config.toml
num_hidden_layers = 14
hidden_size = 64
num_attention_heads = 2
num_key_value_heads = 2
head_dim = 32
intermediate_size = 256
vocab_size = 8192
hidden_act = "tanh_gelu"
norm = "layernorm"
norm_place = "pre"
norm_eps = 1e-06
positions = "rope"
rope_theta = 10000.0
rope_fraction = 1.0
qk_norm = false
attn_scale = 0.177
bias = "all"
tie_word_embeddings = true
parallel_block = false
init = "normal"
init_std_qkv = 0.0625
init_std_o = 0.0625
init_std_up = 0.0625
init_std_down = 0.0625
optimizer = "ademamix"
learning_rate = 0.000962
lr_mult_qkv = 0.7
lr_mult_up = 1.19
beta1 = 0.9
lr_head = 0.00762
max_grad_norm = 0.5
warmup_steps = 221
schedule = "cos"
final_lr_fraction = 0.1
batch_tokens = [8192, 16384]
max_seq_len = 512
doc_mask = true
train_tokens = 92980000
max_steps = 7940
dataset = "wikipedia_en"
Each number is 500 + 50 x the weight over its row's rms, rounded and kept within 0 to 999. Layers, rows and columns count from 0. Numbers have three digits each. The size before them is the row's rms in percent of the matrix's.

# k: layer 2 attention key, 64x64, rms 0.103, rows 10-31, columns 0-63
# q: layer 2 attention query, 64x64, rms 0.105, rows 11-31, columns 0-63
# v: layer 2 attention value, 64x64, rms 0.0755, rows 0-24, columns 0-63
# o: layer 2 attention output (transposed), 64x64, rms 0.101, rows 0-24, columns 0-63
k10 091:424358459468531420554556511483519474500525511476516498459464518473515479479596472567487480528519579525554483500532515511591507564537476442589551494527571426436358449570501467581505495466458486
q11 094:487482491506435517569487539531473386413377480512552444546539612549464455458493540602560515567493491447521475473579504556452467533475516537525520504453443509420506452561469524546576428434539500
k11 080:471486529478471530518575601541522442543506559452489517426448490560588493500524510581525515477399489463539462457554453539465487587443534458517444552556571538400479469492427428499466465539385568
q12 076:498517484533500443422438570442428504429495497505512517508487542478473460479562478580530584452494609511546505465454459486427469439496465563584485567526516378532492352500473521563421495530516541
k12 077:521557579593495557536496522497420457653553556528565493534471588492476558480524507519425482435568457449479493462544489528499437547539523467490420560501532479511578458479474526579405515580468525
q13 077:582400578494524467489508537548549488527473471469485410452492447554594547487495489352420447508544511563526419578458515530565421521541471466454560514459480534511458561447543459502516475413481496
k13 081:444526467474478484470453472510526481459510575467527470493489416514419492518488506484498499448564622525447546573494462541419575409379528482427518406519459550529600473515533495537610520549455465
q14 092:431571435533495530472488509512524482542610552479463573504558497385365439524538422561564560433502473447519535501446503487495531409499573512527385518476533523519507449485485479516522533502570425
k14 096:515525506486486495514452564597515541573530471545505577464453565475486422473511511479478528526485430446517453409537612412579501515609495535473515477582507442466475541433506445491496493421573382
q15 098:496484530454422474517484431496458453428549584473465483473626498485436529515462548382549459451457526476489546567634445536539424535473530517499577440435509567528502455439548477470482450534499452
k15 090:458553476486454469586433645501569575475490447432503507438575420476519452477383476446561566583492507561485547570535471461471523510563505491487572508525545484443476485533502454513462534570562530
q16 120:533569485527494438571484552544359487443465430538538418498519564580498517515578576422520520568469413523525432481498496496504440499501533549484541533493519564474504597453560540539544591506432549
k16 132:555577597507491497487490577507436595446371393497585420477525444538540562474615497506427441519535407483489464517507518516422572474490528554496548524489462493489528494519520536521564503547476491
q17 091:511619444555499453518471513489436405500517470563488523433548584572565489553578530383515559539460468576511481485448457493522387425485522521540490469445517514479544540462550502528516603528443539
k17 088:581587483422546562534535503496506567481433412452534442520597543539447533555482441537463440457510428545390520584535503506399498527458504543450550574502514507543610512468487523488503489571479487
q18 112:534447475559524541462526434472546448501516545453456512447500396457486428556380472632478452427462562545552519539422475574524530501511529508536483461512572503584544416518478519462500461597541487
k18 107:549540544512526501531462551511480550515441421582546456529462422512448530465508562535449507507477421406457564537484573475431556487504579475424544537502465437623633505520494533456559464544499456
q19 095:491528483612494524478478504462565420487506501454519536415506458452477506580365501592404484427512501523488520493422454568565542528471524487510415494467570472553551419523442463501555404546528518
k19 088:561486504485527509532493466441410457518443406583446508505510542464546547453433570535514445520435396473492458466578479606464502508408535473545465459541537489532587488520501504433480442469377442
q20 083:536483543496585522452558488528539457555412563457510578433531509560496483448491487509494459521473489564494496535515508581502482496464523451443509549484452539432521667391521614409442507489462548
k20 093:526575472534557567418574430519528486507477609548519448525463546526434516451504405485417419454553484475433583538498446481423473509398463456455527557553469492496536443488497578426530483556484510
q21 100:532567442538532596429543530460530468488516512502456584413524448463518569581459525523433414426479460590530497523417477535537543492426545518563503539478499552584565409505474511494458459571497576
k21 098:598565472440484492515537506507461559543466452568455467503465506465501549556505535503483444456515372494493573583529582573467478463433523535407588477415494473585592478549569524444497480515438511
q22 082:511496535416581527425537495533507461475582484461532578420564469517459507492574477419549515392493478485532472488581543511511420565453574466423577530450529515361489527448524478504522481514425512
k22 105:415524502514479568465587505541499506539473489520504437504509493494477529528503392472495480438534507541523537620463465495470449455456477490456557522464445475596566407455496578428564559657462531
q23 078:482532537454557544517561472483624499555565463443566491427490487564470500440500389513490415501472394566429466446516563492489525520508464458430459549549527518396468515530516542453498478563425574
k23 119:525559501435467523442611491524559431515490466538515460517521473520510542540538454546505422443433448508465560490499506517551459486417517620444484541455418525544649495473584568421513446532482487
q24 108:496455421552461498467472472424465467463480466480493488465506520415438541520398532477552587474457549592622536610441385540507517449528497510513542513429561524566543472473520464567499455503531565
k24 103:524521424402528453592431502529465540485527460460533580493549443386423460388524485441552534506490462549537435578576541471508460474580495435476473566533562522525462583559506480549488535503509482
q25 098:396522519605486431527442469410448447521544485520441407511497529438494503546523436465506522531562555534491503581460502518524408444537481545597412517499602479533476458430434489557428535495524485
k25 090:489470453576498548541444493494516494521567558442513458432487569535452542550513453488445436466631565471476458463504452433490532476525488473567470421581556468557479379460433511497475562584564444
q26 088:520518461528547525515553590527512526478510529567470514526415554473443507374467476601498540553498488522566498513545570426503459513557406548446596536448473530524384419468523459528581463517457539
k26 090:511444511495558592544555533407495513597534474468570556519452482493510520493499475587443484465458395474488506512487484576477541506480551548490489483521473491467650521406481555411503442584416546
q27 087:422408482547596540555589513510518588520477540484538542526510546554466500486536462583452525456559495411546477427562519452443530549442434527481491508427463602534465588496545486498579455425486480
k27 081:527481478451547551390596568620509518486477499486453530422495456525430479513511468503475539468411465480448445528506567485489569505534575543509558536480444529461517611470556539396474537500395526
q28 092:505497532513524460494559532489567521581498558388570490505499523444578529579552591434550556416577560489479456508465412497550506408491496500591451521490451494446524556446469493497425466448517405
k28 086:446588458490410483483505554579490584456441555483504487569621536553454538448470510403517421472610498447528464471548571446482526440520500479554544447439429494430449464479445488518514496477546506
q29 093:496528470518484437416469530471524465490609522476512444443585619450563585556586588472493470500565536588526487515395459458482432493535529498512499449503584467480553416497478450506440475492459463
k29 094:413603481526495521502437455483535603425433524515484395566512538466478508590539497490568488495514463443530486548438503450500468490524525468451464424526497460495584340547434447548488527516470545
q30 087:514500424577550506536556554574592564555452470419551586513473558403461488486539566631448526507458540515519493509412470458516475493503485517478490518517541491460522396621505531475512470423478496
k30 085:514556440532422466478486431570415511517440452536463573480427565544523599512553505545541531494472471437538490464525531604515594571519591457539518460486480506549503452418517451483564494436401531
q31 077:443499455553417450528474432454531466520515434491534469504532531478527493514568514514461578441547620653531567560479479568428511413572493557559517495491575471500455470555517447584479457482477521
k31 082:454501497555517564537472497449525478465561463515516555505498586496426596463486478541468461389624526423434536515486470483419521458546475509551447491521525427557577425505444461428541504579448576
v0 101:405521473534392522562443569530543543489417479508615514553598509459494475530491585438456455485512494579486484464464458481478404490461437484517480484500601515422556488527448504562591435514485487
o0 095:515595590500544588473494474488553453588581522476471520439553487505481500421546483473515541459427541320491570508557550478435498489465481481489430526564477478472440573523443455529538514496441479
v1 102:499498409495456490548527419482528384589525599498491516554512522417550494597455523533506580498589485440536543567460442537575549514547461504539454507510537548549497438471505460428531502504509379
o1 095:511551572442462511440499518530445570433516403486478468487429388445479500449527469446551505520476583480445527447516478566511407525441569508535526489562539468492538487587515540497409401562580546
v2 092:433513538466454538495482398507470480572554543589486431496445468447538487442519458412501501476501494496632592573454542517483472469496491532511406503551543451591518487405494486448496513587594522
o2 097:496523558582470460573446504481398591422535510565422443488528523402498508516456485407555574550589446526530440467527474500577470565472570567474544436540469557469491484483499554475558451481508454
v3 079:486539608441484500533447563501540523480449361474589583461497451503542526440447545540515504485444506529504487434509487492569580557524520412501557472482414622561472475503466560466418520514527482
o3 079:538449391433496586471428544531622436540480561548525477495483519520483493561569437545491515438446491493576478560436515506449473480509478451520500470446548405580498476447491531484614542505498599
v4 107:546467468479480575470498511493492405552376529548523648411510498530520508555490446527521519589495511484512553383525476446524509552517566488496479503566522473418455516405412444487500426513495514
o4 104:543475457557583525637443534521514450481502459468529413520468451509496580461455542402437490471549501554454482563487508511389525495510490525499612464538480512517420563510479458493587612520464533
v5 098:569455477536473608447494521453486510434528547456523611517487525449493567543507496469549545541448528549511535431610597417574445550499448489542516560567519498521570514513470490543480360497485483
o5 103:515487473550495511594512507550571543481404550469484469562363555557474478441446451393492448518485563531486525545525448509432499544548576574460525522457462547520481507508517479559518573594420567
v6 093:508510536434532539497496359575540590437600468430495478488440500484560534505478596545535461533427503497460509466527507593553491486531508500488519455496541544577468539447660481483507449527526546
o6 082:465454484446494422432601669415482500485470574553565511486499486466439516508521535526554461437441531561484570451468487589513516509609463564547489510495494510545551431465508525557537488557533500
v7 102:507461481561499523488562571467518506526537594558454549556440567584478528435449497545505525492526556489395563510461484455451553484398454519533524398513452413504537380477524540474502523559460584
o7 112:514470439468472392544556458571456637500540444470395451534520541523515446446513486471453481580474444513589512520507545455608512520514474492480510539443445459452588546449568534452437547476470483
v8 096:433505433429574503415520557519474554608523483536520491465412520460504553532580505462585574521574494487486479502428521487485551485507499563562493397512485542508460590560538509432559496561476611
o8 097:520474543543348441439580475473462587455528503552475544464425435548540518540435527599497534508449404463520417505452515510562487528459530518453537591547543458504501451454514538579512521560545501
v9 096:598447553483425485512526491524585433496547505462428432490484593520456461501523457549502563450452504519458521489386650515453497565499478551436510586548480572446442461536503497487520456493440443
o9 098:412455516463493528514569484453440599536460501563587541450499508420470530455480505452584532543496505559488535537475509472494492404535529486515508375508462477526569469454601519421492555410551594
v10 098:559524429480616480520500456505510533433533512406398513483432409520482493528510464517596492444467489483483457498575466459527513423447469450522545574534470556405425543548561516534491576487412443
o10 112:458501463445463527419582494451554513568462507455549566500463487558458451444550523591479442458408497543520467438419548573466551505475504451476425508459457592547549455524512475568467410606510532
v11 096:502494511355459544472413415403468499584517453474442461516485496477548506450485484482465480512543493482403464537559508472489411492558556602511532447523462501535527628495588546517497532522531572
o11 096:508526421589459421462469587520491504403403468557499473459480542497512445495510495566474529500500456525455463430510415471591591529464506598591458539467571462481471397508533504488480547446527436
v12 100:532561557448489419512572430454599469515543472444476488542471472492499522536519588500601512529496481484503482515546521523515453578465512497430618551375551597426524500591516484567542457498458489
o12 106:470479496409458510510553519504457523563421550519521541456565501411459459433549474633532494471477537447473538495371459480499505444458497479567389531547522536588507482458581508468446426535533543
v13 103:493419412436458470454542518488463597558499552498567520570551528459448434604507535465509513478445557482447559552497497463471461524494529466518463520510511481454484503620546506498501510463501308
o13 090:466563556493501526445529496541463474473446465478497535539470530505562471469343511448468491532539618494379548514539523575517471455533429544452479544497534526531489510616448538560380489480494552
v14 091:484531516517484511531473518475569412444501469428493337502502454521535453492558515548439455509541494399557528502414462496524505426559487520496569534657413479505519462548450543531445523497542474
o14 096:478474508466546529456463502530523466450540456384543562521550518505478461516582436415489475468533508510550433493634467426561571529452524612575567506435498443517558462525472496428460486446563551
v15 122:484446527503499505503486526463483606634486377535547537468431506469478525499533640589492424510474468473493446417551534500538545570480491456522455455510550458607532505529546502509506471494454584
o15 116:562510425536489429525516497422574470387517643566482467436512469526626520432513471485423562537460480476481485605473438548476487577563490502469483500513518478491493514433422489488564537539512509
v16 105:556416470557611439502586408563424473542517553531436516491434463480457467537472438399489482494515524513504541504438475501431510465534551497433363475468540534528473526457413491516424506522529437
o16 108:483504642479468536478503469469434589484513452471504422528466510421528551530396507481547529518556543585546521478476561601475430500504453445458516375532508589464447500558494496545550452512463452
v17 099:409471508492606533574539503543433450462482407490500365567598511552508493531506486371531458487587454500503454510493476456552454529525545529476492431518587553534531496500513454526488563419501531
o17 101:485484560495517552452503511477523453520498489467571570522490453558487506548583510586590510445462433405473423409506567544491523468490495472610431521576479539394481549553475486533493463524559386
v18 098:521460543465557480498433441519557451510519400518552527514484528429559475454546564470490403455483487550492477517621497485524581595525480528578449582488445440544513538470544524459552516371486432
o18 092:537502391531541486489429546374489432430413547549522510456393530583533454573525497456455566577537618544436525497467515481536546485529490503488533515445542474509507425512507468529432517470562524
v19 092:497503441543487487501547570505468328504532567515449580516482536529621503535476452481543516561500478498525550567533537436508464482444553507553517529579468574453505530432520451536503434391535423
o19 079:535517472495574594556488445510467567441405458478507496533407468534371549542502533407458503489566540525489482457431564501429577486469575508513501500518551581501515481574567494439463564567482453
v20 102:511543481519517473493516569481481379595577518593485533560451435486521599618503402579477547480424489511495536458561454470468445538465460467537457570432460461487480485545495500488538540501487400
o20 104:498542494471499604547464433467490535422429454536418470470482527475543506376473518383503480545536562538529433546434524461599528464482534517403486516477538514477533585469546431556484497596506536
v21 105:504523452416458538519506613452572612530527587444442540549458476440444553486471484464532474500483467474471479530608475566498447471525503479417523535453545548416482472552479500518395487613536503
o21 100:482508486581438413514461430596512510532549457558524444474573540448441546371387450563493480490459504489498472522469492539467480523508584480507458555481551507527464569491491614546577420528476539
v22 097:457542504466413585418499451480560484575502433487600477574396485501493528562513607559506540527491552464522584499537576533515504450446501513480467510540427491448478478456483541549588523616459510
o22 102:429527484494539435625535541479415526479551516465454509410465522474458472426481500463439480531504435411517430504485472390607473538505466574516568507478527474559607505461555482561524473530553557
v23 096:569517606461523460430476536525568576546521349564585452479497506469493573503533480576497503489527492483498480456529437429535464399507526490606499522459470557528469519471524511435384505555480499
o23 095:426598450493494535504510492521560460426530580558466550456492487519556490556475565382433506543487481568548403549443455485556514533500442528415531492398578474566440476456437509541538541451492526
v24 089:528508432430486555522439588527516418561499569430462442454485567524432467477527456440491559505556513550482460428499518590399410454492467538489607489537463509519459543584426500495533530575535466
o24 086:506500600504434486455474513634473487475544447525561512454506496362475555480463512534539486505468527533498553486621538418423536423532579515527570546498514458438456488455462533467529492463422571